Each number is 128 + 24 x the weight over its row's rms, rounded and kept within 0 to 255. Layers, rows and columns count from 0. The size above them is the row's rms in percent of the matrix's.

# layer 3 MLP down (transposed), 640x160, rms 0.0854, rows 133-214, columns 120-159
size [  4   4   4 116 104 109 110  98  98 144   4  89   5 107  82 114 112 100 110 100 109 125 111   4   4 106 111 117  99 109  87 102 101 143  27 104 108 106 125  94  94 116 110 118 109  98 150 115 110  95 112  82   4 103 139 112 124 116 115  95 101   5  90 134 148 105  97 100 106 100 105  99 105   4 121   4  95  85 131  87   4  90]
[[143 139 147 171  85 148 117 125 126 117 181 154  97 117 172 168 168 140 144 115 115 127  76 130 121 159 113 125 128 149 108 148 128 114 139 139 111 157 105 137]
 [ 99 159 108 158 133 116 163 143 126 137 129 105 153 131 133 124 132 163 139 110 110 134 116  87  77 165  75  85 143 120 125 133 129 123 133 160 138 121 118 145]
 [163 110 153 163 139 140 133 138 116 120 110 145  92 136 150 155 142 138 135 107 113  90 111 140 184 122  68 109 171 133 133  95  81  88 120 136 140 120 129  85]
 [145 136 117 160 140 148 120 146 107 140 139 148 150 129 133 125 127 132 145 128 145 147 152 149 141 135 122 113 149 125 203 122  75 152 123 117 119 128 181 126]
 [134 131 151  97 154 107 125 163 161 147 135 147  74 110  85 140 122  91 146 126 165 115 138 105 143 142 106 150 143 125 151 171 110 139 122 152 144 163 168 145]
 [ 96 137 105 121 121 150 134 154  98 146 163 130 127 125 163 118 107 107 156 157 143 140 157 142 154 127  99 146 114 131 107 118 118  83 102 100 134 108 141 156]
 [136 139 123 123 110 132 154 134 169 112 126 168 136 134  88 135 174 138 105 123 117  91 143 179  92 134 136 143 182 119 143 131 127 128 123 128 133  98 104 151]
 [144  87 121  74 125 151 128 142 127  94 164 112 153 116 106  90  97 131 160 112 116 160 112 130 150 134  99 111 165 111 104 160 134 145 138 109 177 150 103 137]
 [129 131 121 167 138 126 131 136  84 103 109  92 102 116 163 142 145 142 122 137 120 153 125 142 118 129 122 136 123 125 230 134 140 164 149 197  89 132 128 154]
 [151 116 130  94 138 129 105 123 121 114 133 117 149 130 152 128  93 143 107 151 135 107 133 120 165 134 160 126 124 139 255 101 155 136 132 140 119 103 177 146]
 [130 125  92 162 102 155 140 137 175 146 147 123 111 153 118 124 142 120  96 107 110 131 126 151 142 104  80 138 128 114 177  84 123 109 116 194 137 139 148 121]
 [ 82 146 101 142 119 104 123 129 140 127 133 112 112 114 118  87 133 104 147 106 128  92 149 120 153 109  53 168 108 166 142 138 145 133 131 133 114 109 124 122]
 [111 139  82 107 150 101 146  91 157 130 128 100 147 146 115 130 152 111 122 118 147 113 184 171 163  85 178 156 115 116 142 106 114 179 148 136 165 115 147 118]
 [ 94 129 129  86 113 159 171 170 129 128 134 130 147 124 114 110 139 106 152 117 142 127 139 128 139  95 135 121 107 138 133 154 108 128 101 176 150 138 124 122]
 [126 156 142 172 101 106 109 132 118  77  93 178 124 123 116 163 137 104 155 138 119 141 137 115 129 125 145 124 179 139 120 175 138 117 116 113 152 139 154 110]
 [130 101 117 116 167 111 132 116 120 114 135 117 113 110 133 117  99  95 156 114 155 133 154 143 104  97 101 153 145  76 114 129 106 139 109 136 135 127 184 141]
 [116 140 121 110 133 166 120 101 116 140 143 133 140 147 188 147 187 138 132 156 113 107 135 138 123 122 136 134 139 135 145 172  85  81 132  89 125  90 101 113]
 [136 157 177 159 147 120 119 128 166 141 140 103 113 114 116 115 161 111 118 132  99 139 164 118  96  87 145 117 103 123 108 140 129 126 104 143 170 103  83 154]
 [132 115 112 165 154 114 122 139 176  96 102 142 133 112 108 166 127 114 126  98 102 128 133 110 115 162 138 124 101 125 100 112 121 144 123 127 115 121 187 151]
 [136 121 125 135 141 122 148 130 131 120 154 132 132 126 107 128  85 143 100 143  86 124 173 129 154 158 105  71 103 109  50 122  92 134 117 122 135 115 144 124]
 [125 123 141 157 112 158  91 127 166 130  90 143 158 109 122 130  87 166 120 174 134 176 157 117 102 111 115 132 138 161 108 111 140 101 136 146  87  88 121 106]
 [151 121 119 134 129 125 105 121 115 110 153 140 163 120 135 113 108 134 123 139 165 137 141 150 110 116 169 134 149 129 234 119 102 135 130 120 106 105 157 116]
 [162 142 130 165 152 177 153 133 111 140 106  94 127 123 186 142 160 119 116 122 128 156 109 180 159 132 154 122 167 100 150 133 103 136 141 148 134 140 127 144]
 [155 150 103  78 122 117 137 129 121 139 156 113 160 120  99 142 193 139 137 100 152 140 102 114 136 101 185 166 121 142  85 118 120 155 143 113 139 149  77  94]
 [190 114 172 140 102 173 107 130 126 103 148 153  88 136 137 147 139  98 139 104 121 111 136 140 148 121 157 117 108 114 137 107 140 116  84 172 140 124 170 115]
 [113 142 108 130 140 113 113 208 145  74  91 146 102 150 166 126 111 136 140 146 118 168 103 167 128  98 130 143 131 153 156 100 128 137 124 143  97 146  99 104]
 [127 147 124 137 115 134  97  98 136 128 156 149 128 134 113 153 176 148 171 143 138 148 122 125 125 153 114 139 130 168  81  89 132 158 128 134 144 130 153 167]
 [142 121 142 134 133  92 124 126 113 156 122 141 107 109 140 143 110  99  88 119 125 121  83 131 138 147 141 118  80 125 134 113 123 141 141  88 125 155 127 164]
 [ 98 132 123 100 140 179 172 131 123 151 150 154 139 100 163 121 149  87 164  82 191 163  75 136 133 109 114 179  83 150 119 170 132 174 144 121 116 147 177 100]
 [133  99 136 154 177 148 136 138 138 122 136 137 121 135 133 118 131  99 145 126  94 113 159 139  91 130  96 160 139 157 123 150  96 110 150 135 161 169  79 113]
 [145 127 105 144 157 135 126 124 144 122 154 160 110 138 112 136 117 135 146 122 160 133 119 120 115 110 130 127 121  72 181 132 119 172 135 140 147 121 104 123]
 [132  99 147 111 128 111 111  92 136 130 148 135 110 156 116 136 141  90 105  91 113 123 143 132  66 152 111 116 141 106 146 112 137  99 108 175 150 121  92 136]
 [119 107 129 137 130  96 131 119 141 138 120 143  97 133 159 105  96 104 104 123 102 123 149 105 119 127 127 149 150 107 114 114 139 144 116 151 138 154 119 122]
 [153 141  94 154 137 164 131  99 115 150 151 168 149 120 109 145 127 123 117 129 144 104 140 132 135 114 135 121 129 118 224 103 103 115 120 119 106  99 144 102]
 [117 150 121  84  95 125 157 140 131 125 134 119 139 156 144 147 165 119 112  97  72 130 137 180 133 117 158 110 143 102 120 108 117 157 105 169 137 140 118  90]
 [141 136 160 128 110 149 100 111 113 104 140 139 117 168 102 115 115 102 127 143  76 117 129 100 138 137 135 173 125 122 129 151 173 120 119 119 135 125 125 138]
 [105  96 103 124 102 144 108 148  94 186  96 137 155 115 140 111 148 144 101 170 110 132 167 125 145 148 149 135 141 113 108 128 137 123 115 106 118 109 143 126]
 [144 158  88 142 127 122 184 142  74 145 151 131 166 129 142  93 102 110  99 138 150 156 101 148 162 108 145 133 122 149 135 147  79 157  79 186 140 146 112  98]
 [108 103 115 179 163 144 108 133 164  93 136 128 131  97 115 139 120 112 135 157  94 122 121 205 152 139 124 113 114 193 128 130 146 147 158 101 146 123 133  99]
 [ 94 133 110 141  96 127 144 131 129 126 118 115 124 118 148 172 155 140  81 105 135 125 151 140 118  72 111 120 109  77 132 144 105  83 134 134 125 139 163 114]
 [172 146 113 116 102 113 137  95 119 108 134 121 113 132 124 118 158 151 107 135  98 142 138 142  95 117 161 112 120 153  35 101 163 113 117  90 158 109 112 142]
 [153 150 124 125 116 106 113 159  86 127 108 117 137 124 140 146 117 138 144 148 150 137 127 157 130 133 165  90 128 123 192 104 121 111 129 139 117 125 100 138]
 [146 165 109 115 101 152 128 126  66 127 123 128 165 134 108 139 135  91 145 143 156 138 144 152 124 135 126 143 166 144 181 116 107 149 131 118 158 162 125 116]
 [141 139 130 132  96 143 119 112  83  87 132  99 165 113 141 104 130 110 143 139 164 162 124 142 135 150 126 145 154 112 195 112 105 132 114 116  99 130 166 151]
 [130 129 129 133 128 133 127 137  67  75 126 153 172 140 142 135 153 154 154 128 113 164 132 128 136 138 127 100 122 148 110 150 140 141  94  90 165 108 183 131]
 [107 127 129 114 167 103 127 128 169 139 133 131  94 181 157 156 109 153 113 152 132 169 139 128  69 133 126 113 115  98 107 102 138 106 163  89 159 127 119 158]
 [150 138 112 131 132 124 104 133  91 135 145 148 153 120 134 115 113 135 114 144 135 108 134 132 168 141 163 128 124 135 194 137 124 120 156 120 112  89 187 141]
 [132 150 105 154  95 139 119 105 121 162 145 155 156 152 132 147 124 103 150 160 163 148 132 145 148 120 158 122 151 157 171 114 106 122 121 137 142 136 162  97]
 [134 138 133 123 118 148  99 126 134 139 154 153 117 147 157  87 148 153  97  86 139 153 144 129 140 159 175 109  73 165 114 102 154 134  95 120 132 107 132 117]
 [158 131 120 102 132 127 125 138  74 153 124  98  92 100 122 106 120 120 124 134 117 137  84 127 120 161 163 167 104 136 105 135 136 148 140 109 125 163 120 145]
 [110 132 130 141 136 136 124 151 121 120 138  84 140 140 147 116  97 110 145 118 128 112  97  85  97 115 147 160 113 126 124 156 131 173 150 123 145 139 126 167]
 [140 142  87 140 123 171 134 131 108 132 157 103  73 129 158 115 122 110 103 141 123 102 114 157 122 127 139 154 138 120 159 152 123 122 161 178  96 145 128 141]
 [104 127 103 119 145 139 125 105 150 156 116 121 109 116 108 106 141 160 150 146 118  75 134 125 156 106 102 138 186 144 105 125 165 139 179 128 118 149  97 132]
 [106  87 136 152 152 121 125 133 193 137 111 151 105 137 138 113 103 139 139 156 117 129 164  92 105 132 129 184 144 164 120 108 106 120 123 120  86 124 136 107]
 [167 153 122 118 112 127 123 117 124 130 146 159 142 128 143 112 122 124 135 131 125 134 131 167 173 148 152 122 124 129 255 133 135 145 135 147 126 131 184 124]
 [ 90 113  92 126 140 103 100  74 113 146 140  99 142 166 132 111 129 112 103 167 149 125 137  74 147 115  82 128 138 115 172 113 105 127 186 125 127  96 104 144]
 [159 133 124 140 122 150 101 146 147 102 153 106 137 146 139 118 125 146 154 116 144 110 170 139 155 146 127  95 161 115 209 115 162 133 128 124 151 109 158 159]
 [135 146  98 137  79 143 131 105 115 141 110 125 154 143 130 141 116 114 153 143 155 156 163 165 130 141 169 130 143 144 167 133 109 117 128 111 129 113 179 127]
 [102 135 139 120 128 148 105  98 100 108 104 131  86 133 159 144 104 120 136 102 121 129 119 106 139 133 145  85 128 135 119 151 142 115 147 130 160 161 136 111]
 [138 107 130  99 111  98 111 138 146 155 138 146 146 145 133  84 173 107 126 165 118 128 148 163 138 149 110 117  99 106  81 119 115 141 106 155 100 140  84  75]
 [144 120 145 134 119 126 153 129  93 136 127 118 147 116 124 122 126 148 158  92 129 141 101 112 139 103 154 133 170 105 146 119  42 116 152 113 121 100 114 136]
 [112 144 101 136 138  92 110 119 144 165 128 108 161 125  93 128 124 135 111 132 141  92 140 135 215 126 157 152 128 126 152 153 131 151 209 124 167 136 123 149]
 [115  92 132 111 117 104 126 118 156 142 132 137 137 104 107 120 135  88 124 116  98 179 125  97 111  89 134 114 143 128 116 109 118  59 144 132 142 105 133 136]
 [142 149 116 109 107 158 111 117 113 158 120 128 178 118 111 135 133 119 131 163 142 121 142 136 112 107 144 128 141 135 245 126 110 126 130 131 140 137 174 140]
 [144 105 125 132 107 121 120  86 132 127 124 157 164 126 142 135 124 117 122 123 126 115 173 130 168 151 135  95 138 122 176 105 135 130 125 144 121 117 153 148]
 [154 164 161  84 150 139  82 141 116 121 115 120 126 154 118 128 118 108 132 104 117 161 144 114  87 138 138 123  94 141 129 134 119  74 113 107 198 107 122 132]
 [ 94 119 116 150  66 162 141 132  99  92 131 111 143 137 143 167 136 178 144 136 109 115 127 139 115 102  96 160 119 104 138 133 161 175 146 111 113 169 135 122]
 [151 135 164 134 126 133 156 183 113 131 105 125  97 135 135 116 154 142 131 121 122  81 100 135 141 136 113 100 126  81 130 133 108 122 125 158 145 101 162 128]
 [131 161  86 139 119 147 136  97 140 159 139 128  81 113 115 128 157 116 156 101 157 134 133 122 124  89 133 148 198 117 121  87 154 113  68  75  94 117 159 133]
 [ 98 108 127 150  76 141 128 111 128 153  98 124 104 119  93 151 168 141  90 151 128 145  91 124 136 131  83 153 144 166 119 150 127 157 172  69 116 150 136 166]
 [139 140 117 143 117 146 104 129 118 119 120 126 169 130 107 124 113 120 140 160 176 128 135 152 109 141 149 151 146 158 191 107 106 144 139 132 117 144 169 134]
 [128 118 118 162 142 121 129 108 102 130 161 134 129 109 138  78 141 130 123 133 159  79 108 135 107 135  79 127 100 118 170 122 168 152 168 126 164  91 156 157]
 [117 134 122 146 146 162 161 136 119 116 112 116 145 133 103 140 105 124 121 145 124 110 103 140 106 118  93 113 149 154 192 124 135 172 148 116 118 118 138 151]
 [ 71 123 160 116 116 123 131 117 117 148 115 141 105 146 105 145  83 137 144 203 119 105  96 106  94 165  83 106 120 101 168 141 155 109 163 147 120  90 161 170]
 [124 148 115 114  86 145 136 103 116 117 117 126 163 121 154 123 109 103 113 157 148 127 138 140 139 148 146 128 135 142 216 113 126 146 100 124 145 138 162 144]
 [147 111 104 122 100  83 118 147 155 134 114 134 137 179 133 165 132 104 111 147 141  85 143 144 160 141  89 114 121  85 174 113 126 146 121 146 180 116 135 122]
 [117 156 153 127 152 121 146 128 143 132 115 121 121 150  98 151 116 141 132 161 104 148  69 125 144 106 100  83  89  86 149 141 117  98 132 114 108 159 141 148]
 [128 145 130 176 108  88 120 114 122 110 110 131 130 157 112 113 152 107 180 156 119 155 155 119 143 131 100 123 131 115  98 124 166  92 143  76 162 121 120 126]
 [188 167 151  75 148 131 124 163 117 124 100 123 164 123 157 129 141 120 125 142 108 136 138 149 125 144 102 139 144 168 136 101 107 130 111 148 131 132 162  90]
 [126 128 143 118  99 142 153  91 119 182 168 126 120 112 118 149 111 131  56 145 156 139  69 144 123 137 147 138 121 140 130 144 107 167 107 165 121 103 140 132]
 [143 153 103 104 114  80 104 133 148 126 145 125 173 171 108 142 147 109 121  96 176 105 143 162 165 128 162 161  79 125 162  74 113 150 141 126 195 134 143 123]
 [158 115 149 107 120 146 137 111 103 104 133 137  92 132 123 143 139 140 127 100 162 143  94 133 124 106 129  87 131 129  35 157 138  95 106 147 152  89 137 128]]
# layer 3 MLP up, 640x160, rms 0.102, rows 134-214, columns 120-159
size [  5   4  89 117 110 113 110 103 114   5 103   5 117  99 112 118 110 116 103 108  88 104   6   5 107 109 120 113 121  99 104 107 108  39 112 111 111 118 105  85  93  81  96 111 103 112  84 106 111 123 103   5 110 106 114 109  91 115 110 106   6 103  96 111 114 102 112 109 102  84 108 115   5  92   5 107 109 120  98   5 101]
[[162 148 152 112 123 119 115 132 111 148 140  99 125 115 130 167 144  95 145 134 107 140 142 146 128  77 129 134 124 141 154 123 134 121 130 100 127 150  92 142]
 [ 99 146 108 136 130 112 120  98 138 129 145 102 146 127 144 136 163 118 136 143 155 111 110 125 113 150 150 104 121 109 180 145 137 148 115  98 116 111 119 150]
 [144 143 114 148 101 146 115 132  81 146 134 147 150 141 125 129 171 141 146 147 167 152 144 140  73 156 101 152 164 125 153 138 105 123 120 124 126 131 149 154]
 [129 128 115 137 104 119 141 126  66 150 107 112 134 156 151 157 108 129 146 176 152 124 114 121  83 115 168 124 146 163 112 129 137  97 136 131 136 130 146 118]
 [128 135 103 145 144 130 120 139  83 180 110 138 159 130 115 119 131 114 130 146 152 129 146 149 116 132 144 156 131 133 156 106 161 121 139 146  94 166 140  89]
 [124 147  95 134 101 180 115 118 151 165 162 114 166 106 107  99 144 117 126 139 170 137 123 114 118 125 142 129 136 148 119 129 115 140 115 140  89 164 111 183]
 [127 172  98 118 131 155 132 133 129 131 151 147 141 117 108 119 155 163 138 126 133 117 144 175 102 128 102 142 163 118 125 124 113 158 120 109 153 110 126 164]
 [ 99 127 118 125 123 160 122 120 104 167  76 125 110 126 137 149 156 136 125 136 111 175 131 145 106 125 119 157 120 131 119 120 128 133 118 149 140 161 104 147]
 [ 99 169 101 143  96 127 118 136  97 136  98 140 139 106 129 132 152 132 144 142 157 161 121 145  91 141 125 117 139 113 140 177 130 111 115 139 149 129 154 145]
 [124 113 151  95 149 125 128  89 112 132 112 116 148 114 160 143 120 119 147 141 145 121 141 143 119 166 149 117 105 118  32 121 154  89 131  94 116 106 163 155]
 [ 99 107 125  89 166 133 122 114 119 163  92 111 208 110 125  92 127 140 138 116 131 143 149 104 129 105  82 172 153 157 150 130 142 122 131 149 113 102 165 181]
 [136 104 125 140 145 164 126 150 145 113 121 123  96 142 100 100 133 163 120 134 150 174  84 117 102 138 106 125 129 119 131 126 132  74 104 128  86 136 156 118]
 [114 130 108 109 121 115 132 128  85 143 111 130 167 150 128 104 127 148 147 112 149 137 135 111 100 117 173 147 168 161 156 127  98 153 123 130 156 131 142 112]
 [ 90 137  93 116 124 145  65 118 100 136 137 137 145 122  86 147 114  89 128 118 153 117 137 149 115 140 167 150 138 146 124 132 112 133 114 158 138 150 148 149]
 [123 152 114 147  85 140 129 117 146 166 147 130 109 102 117 177 175 141 150 137 145 117 136 194 110 151 106 107 150 105 111 152 144 163 121 144  95 112 109 176]
 [114 131 119 111 114 167 128  80 113 154 100 159 158  80 124 131 124 131 114 199 182 109 123 147 108 125 167 162 159 151 142 149  96 145  89 139 124 138 132 136]
 [126 167 157 136 158 123 129 144 131  99 125  91 135 139 139 138 134 175 150  84 159 149 124 159 117 123 146 143 149 137 146 167 106 208 113 124 132 172 154 110]
 [171 135 101 146 144 139 180 103 150 104 126 146 144 113 138 114  93 141  91 119 169 140 118 126  92 136 154 152 151 130 133 105 122 162 114 135 100 143 133 119]
 [139 120 165 113 111 133 123 145 133 138  98  85 150 125  77 156 150 108 144 138 159 153 138 156 145 185 133 128 132 136 124 126  94 147 127 122 110 132 153 125]
 [ 96 174 125 120 109 151 125  88 101 156  82 164 166 145 142 153 109 105 115 158 127 105 132 120 111 127 147 162 155 110 140 148 133 112 150 168 140 108 120 157]
 [132 133  97 142 134 124 148 144  67 152 154 182 148 142 117 132 141 148 128 141 155 170 158 147  66 150 166 138 147 118 154 174 109 148 106 127 126 114 117 141]
 [166 162  67 130  99 124 132 127 145 112  93  96 121 157 108 124 138 125 137 117 155 155 115 144 104 146 177 109 166 106 126 149 117 140 119  93 101 125 123 164]
 [120 108 142 163 137 172 110 148 102 112 129 130  91 128 101 105 114 147 140 158 132 143 139 106 113 129 109 124 120 128 122 145 149 106 131 163  76 148 171 124]
 [104 141 128  83 120  92 134  76 156 195 110 132 131 127 177  97  79 148  97 114 140 108 116 127 123 159 112 141 134 125  70 133 170 147 166  94 115 113 164 152]
 [122 126 132 105  83 189  78 132 126 138 102 156 176 107 154 120 113 132 116 170 148 135 113 119  90 112 101 146 149 146  95 126 146 108 116 159 124 130 114 139]
 [166 137 135 132 115 160 110 142 105 109  71 125 137 116  85 131 132 125 135 173 120  93 129 127 122 132 134 139 179 130 153 111 142 114  93 116 159  74 156 178]
 [101 120 128 126 136 124  96 159  81 134 117 121 163 124 113 111 120 112 123 171 125 104 132 141 106 143  97 161 139 153 126  86 168 120 143 109 140 131 159 121]
 [143 151 127 139  93 193 124  96 107 132 130 155 172 104 122 125 190 111 137 130 123 139 144 108 134  77 110 159 109 141 139 130 145 147 122 106 156 103 173 160]
 [135 163 117 104  53 173 132 134 111 192 157 127 189 119  81  79 127 120 134 122 160 113 118 144 111 142 169 165 156 104 112 147 126 125 146 116 137 129 148 158]
 [136 124 120 163 158 102  95 103 115 136 116 153 106 123 142 101 101 127 155 153 137 157 130 108  88 103 153 139 150 135 117 112  83 121 143 153  89  98 133 157]
 [134 122 110 111 124 132 132 143 124 167 127 132 116 111  76 107  84  96 127 122 157 149 139  95  73  98 156 129 170  92 113 120  79 116  99 125 110 172 140 100]
 [ 81 147 165 127 127 148  64 115 101 114 119 157 171 137 138 141 147  88  89 112 131 114 140 145 119 120 106 157 182 142 123 138 123 127 128 152 136 146 135 150]
 [138 165  92 149 140 135  96 153  61 139 148 171 182 109 105 138 147 140 153 125 174 144 142 153  39 143 123 121 163 119 141 139 104 151  88 148 129 137 133 110]
 [142 104 140 175 153 141 108 145 129 109 108 139 142  95  92 114 106 115 117 164 171 121 111  80 122 127 105 131 112 155 114 121 141  92 142 116 143 111 142 155]
 [132 164 150  93  75 138 124 104  97 108 117 149 159 139 116 124 130  67 179 108 132 129 112 199 111 122 131 123 142 131 123 162 144 154 128 182 158 141 129 147]
 [132 121 113  83 115 153 155 123  65 161  98 158 169  87 126 119 168 135 156 132 128 130 141 164 126 100 102 163 158 135 106  97 104 124 139 151 110 134 106 132]
 [117 124 110 142  97  96 148 142  73 135 140 145 175 102 169  78 100 114 146 121 161 137 106 157 112 111 154 125 147 137 120 126 133 110 146 147 108  81 123 169]
 [126 140 125  88 111 126  90 118  96 122 123 119 169 103 155 122 150  93 165 166 120 155 111 142  86 118 108 116 122 134  92 154 107 105 123 118 121 160 119 127]
 [ 81 150 117 137  86 125 119 137 116 164 121 134 158 118 155 114 124  63 131 116 142 168 147  96 105 123 108 141 117 137 127 130 106 142 132 159 117 154 165 103]
 [ 82 159 123 174 163 135 101 168 144 158 131 143 126  99 129 134 136 106 142 160 175 123  90 112 107 141 109 151 121 117 124 146 121 136 124 169  99 158 113 151]
 [119 166 147 136 113 133 116 120  98 156  96 159 141  93 116 149 131 150 136 112 136 143 142 137 101 120 137 104 146 107 168 162 132 111 122 136 128 125 134 162]
 [125 160 119 121 112 155 117 146 115 143 108 146 159 151  79 126 134 121 137 113 144 144 142 133 113 153 139  95 138 120 150 144  98 156 103 140 155 193 138 129]
 [114 147 115  92 115 174 115 146  85 136 146 110 148 126 110 123 135 133 129 164 172 140 145 133  99 155 141 109 162 142 147 128  94 136  91 135 131 148 144 151]
 [148  98 140 118 139 123 112 157 105 140 127 121 110  85 161 149 145 149 123 121 167 137 119  97  79 143 140  99 138 130 143 141 143 120 130 118 114 139 103  79]
 [109 137  96 118 132 135  96 183 115 150  93 119  98 134  99 173 179 154 146 105 175 107 116 193 117 174  98 138 156 176 122 108 104 132 102 161 121 141 114  79]
 [119 156 102 123  98 127 115 146  52 127 117 154 148 109 121 136 146 151 154 137 154 157 125 159  76 175 144 127 177 111 139 126 138 138 103 128 114 133 140 146]
 [141 153  85 143 110 164 117 120 121 167 123 143 135 137 128 121 121 124 154 136 152 148 155 119  85 129 140 124 137 131 144 123  90 164  98 142 131 142 133 113]
 [126 135  82 119 108 178 138 114  97 143 139 124 165 116 107 100  82 150 133 157 138 159 131 112 131 133 125 159 107 153 128 127 149 159  73  88 131 162 108 112]
 [ 98 104 130 143 143 100 113  92 126 127 145 112 154  85 149 127 150 110 136 148 168 106 170 104 119 158 131 145 107 122 146 133  89 150  96 103 103 155 141 107]
 [120 169 104 136 105 146  94  92  86 177 154 144 156 128 112 141 127  82 207 147 147 152 130 113 116 147 105 149 144 126 119 137 133 140 142 135 107 127 132 148]
 [122 122 109 102 146 136 100 164  69 140 141 115 113 147  78 124 158 102 108 120 153 113 141 108  80 104 109 136 124 123 151 137  77 142 141 167  82  86 162 115]
 [173 134 143 151 141 123 133 160 129  97 117  97 140 149  78 118 103 145 132 140 118 176 152 116 107  76 126 131 100 138 165 139  74 101  70 135 128 141 109 132]
 [149 138 122 119 142 137 136 119 147 120 123 146 107  97  90 141 174 130 108 105 178 111 101 145 117 200 149 138 171 112 171 134 113 159  80 172 149 147 109 105]
 [121 153  92 145 106 128 139 160  80 117 105 154 146 153 144 141 122 157 162 124 163 185 153 138  81 178 139 106 168 105 139 125 120 130 119 118 121 135 143 132]
 [120 121 110 109  95 108 118 169 135 113 159 132 136 115 147 121 161 162 147 129 132 139 148 127  96 140 109  63 112 113 130 107 135 157 105 107 146 185 101 124]
 [108 193 128 115 131 145 104 140 122 131 120  85 146 115 128 119 153 133 146 112 153 153 132 144  98 154 161 122 147 147 156 134 112 135  94 105 139 124 147 140]
 [113 165 112 135  80 187 126 130 117 134 128 133 156  95 167 124 126 125 161 141 137 110 156 113 109 137 146 119 164 141 141 111  84 137  83 132 129 170 153 147]
 [138 139 114 116 124 146 122 138  97  93  88 106 107 115 139 119  88 121 126 151 151 125 155 159  87 143 131 137 139 129 156 143 111 110 118 127 107 138 148 107]
 [112 163  88 120 109 132 135 146  97 155 135 122 142 132 132 105  79 120 170  90 138 113 134 159 107 119 140 114 172 133 153 153  86 139 154 177 113 137 155 129]
 [ 91 140 128 125 112 128 118 118 129 126 106  91 143 132 156 130 191 119 134 151 157 148 143 118 108 136 156 130 199 122 152 161  90 141 131 127 103 137 127 163]
 [134 105 134 153 124 164 147 136 145  57 122 108 142 131 125 120 139 123 117 143 154 187 106 129  95 121 106 110 114 131 186 113 104 113  87 120 176 132 153 115]
 [155 180 105 141 117 132 130 127 134 170 126 120 161 156 104 114 111 115  99 112 167 111 127 150 110 172 173  79 142 132 108 127 110 142 133 160 111 143 112 154]
 [137 195 102 131  93 157 108 130  80 130 121 143 162  93 103 134 136 111 156 144 122 148 125 166  86 125 140 100 141 102 137 150 132 131  84 124 150 166 142 155]
 [104 141 127 135  99 207 111  88 111 151 125 157 158 120 118 140 151 101 161 146 154 136 134 117 106 122 111 143 145 121 153 124 144 163 114 127 135 112 152 165]
 [125 135 123 132 140 134  79 145 105 167 128 104 111  92 110 178 144 175 169 109 167 114 157 146  85 101 128 151 144 157 143 154  89 122 115 129 119 109 139 143]
 [ 87 125 116 134 129 175 118 108  81 126 133 143 183 128 168 120 127 100 137 143 126 166 130 102 114 146 144 163 109 105 146 162 112 134 128 160  86 120 172 142]
 [153 126 105 163 103 126 117 134 119 157 119  99 106 111 110 133 126 135 157 133 124 134 155 134 110 110 135 166 121 145 156 166 140 166  82  81 164  85 150 125]
 [161 111  87 143 101 117 154 119 126 118 157 134 122 106  86  76 108 122 111 141 174 147 172 140 102 120 153 124 145 100 153 117 149 109 121 142 114 135 117 134]
 [136 159 138 152  93 142  96 134 137 116 141 142 137 144 158 103  97 122 127 156 161 142 160 155 124 126  93 151 117 143 141 123 151 112 110 115 120 133 125 113]
 [119 181  84 121 125 168 118 127  94 110 141 128 160 107  88 139 160  98 165 148 174 139 150 162  95 127 130 117 147 121 140 151 132 151  87 182 131 128 137 163]
 [103 136 123 131 105 130  83 110 116 123  93 120 131 139 151  99 143 105 142 146 145 102  95 117  84 115 104 156 117 150 130 152 121 135 148 114  94 107 156 131]
 [118 126 143 103 113 132 136 137  83 140  92 118 160 120 145 136 107 129 128 141 129 120 140 140  90 120 142 130 145 109 123 171 138 145 138 149 177 129 158 111]
 [178 131 110 112 121 108 121 153 145 136 119 127 167 118 165  95 147 113 112 111 124 131 158 138 134 115 161 133 120 119   0 116 123 143 117 115 151 115  80  94]
 [104 170 103 111  48 170  96 105  93 130 145 138 163 117 122 148 136 106 160 158 151 131 147 114  93 130 141 115 157 128 142 139 143 122  71 127 140 163 151 117]
 [116 139 146 141 150 143 120  65 136 128 159 154 137  97 183  67 120 148 136 144 132 129  85 127 133 166 152 128 115 107 100 111 167 123 119 101  99 134 154  89]
 [ 93 142  90 100 104 168  82  95 126 147 142 117 150 160  97  99 117  80 137 129 119 144  82 135 126 129 174 145 139 116 140 154 169 203 135 138 116 144 123 133]
 [ 90 161 145 147 143 155 136 149 116 150 103 119 172  98 143 118 124  93 163 138 144 172 134 114 110  93 150 170 140  92 123 124 139 153 135 162  84 161 132 153]
 [111 170 112 151 181 144 156 128 115 122 108 143 177 149 114 133 119  88 163 129 161 147 137 158 119 150 113  99 155 135 125 135 121 128  94 156 189 143 145 127]
 [126 168 113 101  83 122 174 158  70 153 150 148 157 102 130  99  87 146 110 126 144 144 135 131 104 112 165 118 108 171 157 117 182 129 115 127 120  94 151 118]
 [103  93 142 139 166 178 141 115 140 117 123 167 117 128 123  69 151 152 136 153 133 179  85 114 107 137 125 121 144 111  70 140 154 135 128 118 109 120 168 128]
 [124 145 125 119 145 206 155 136  91 172 158 158 145  97  91 145 170 138 144 140 178 116 130 108 100 150 143 147 131 126 136 144 145 176  78 146 101 170 128 136]]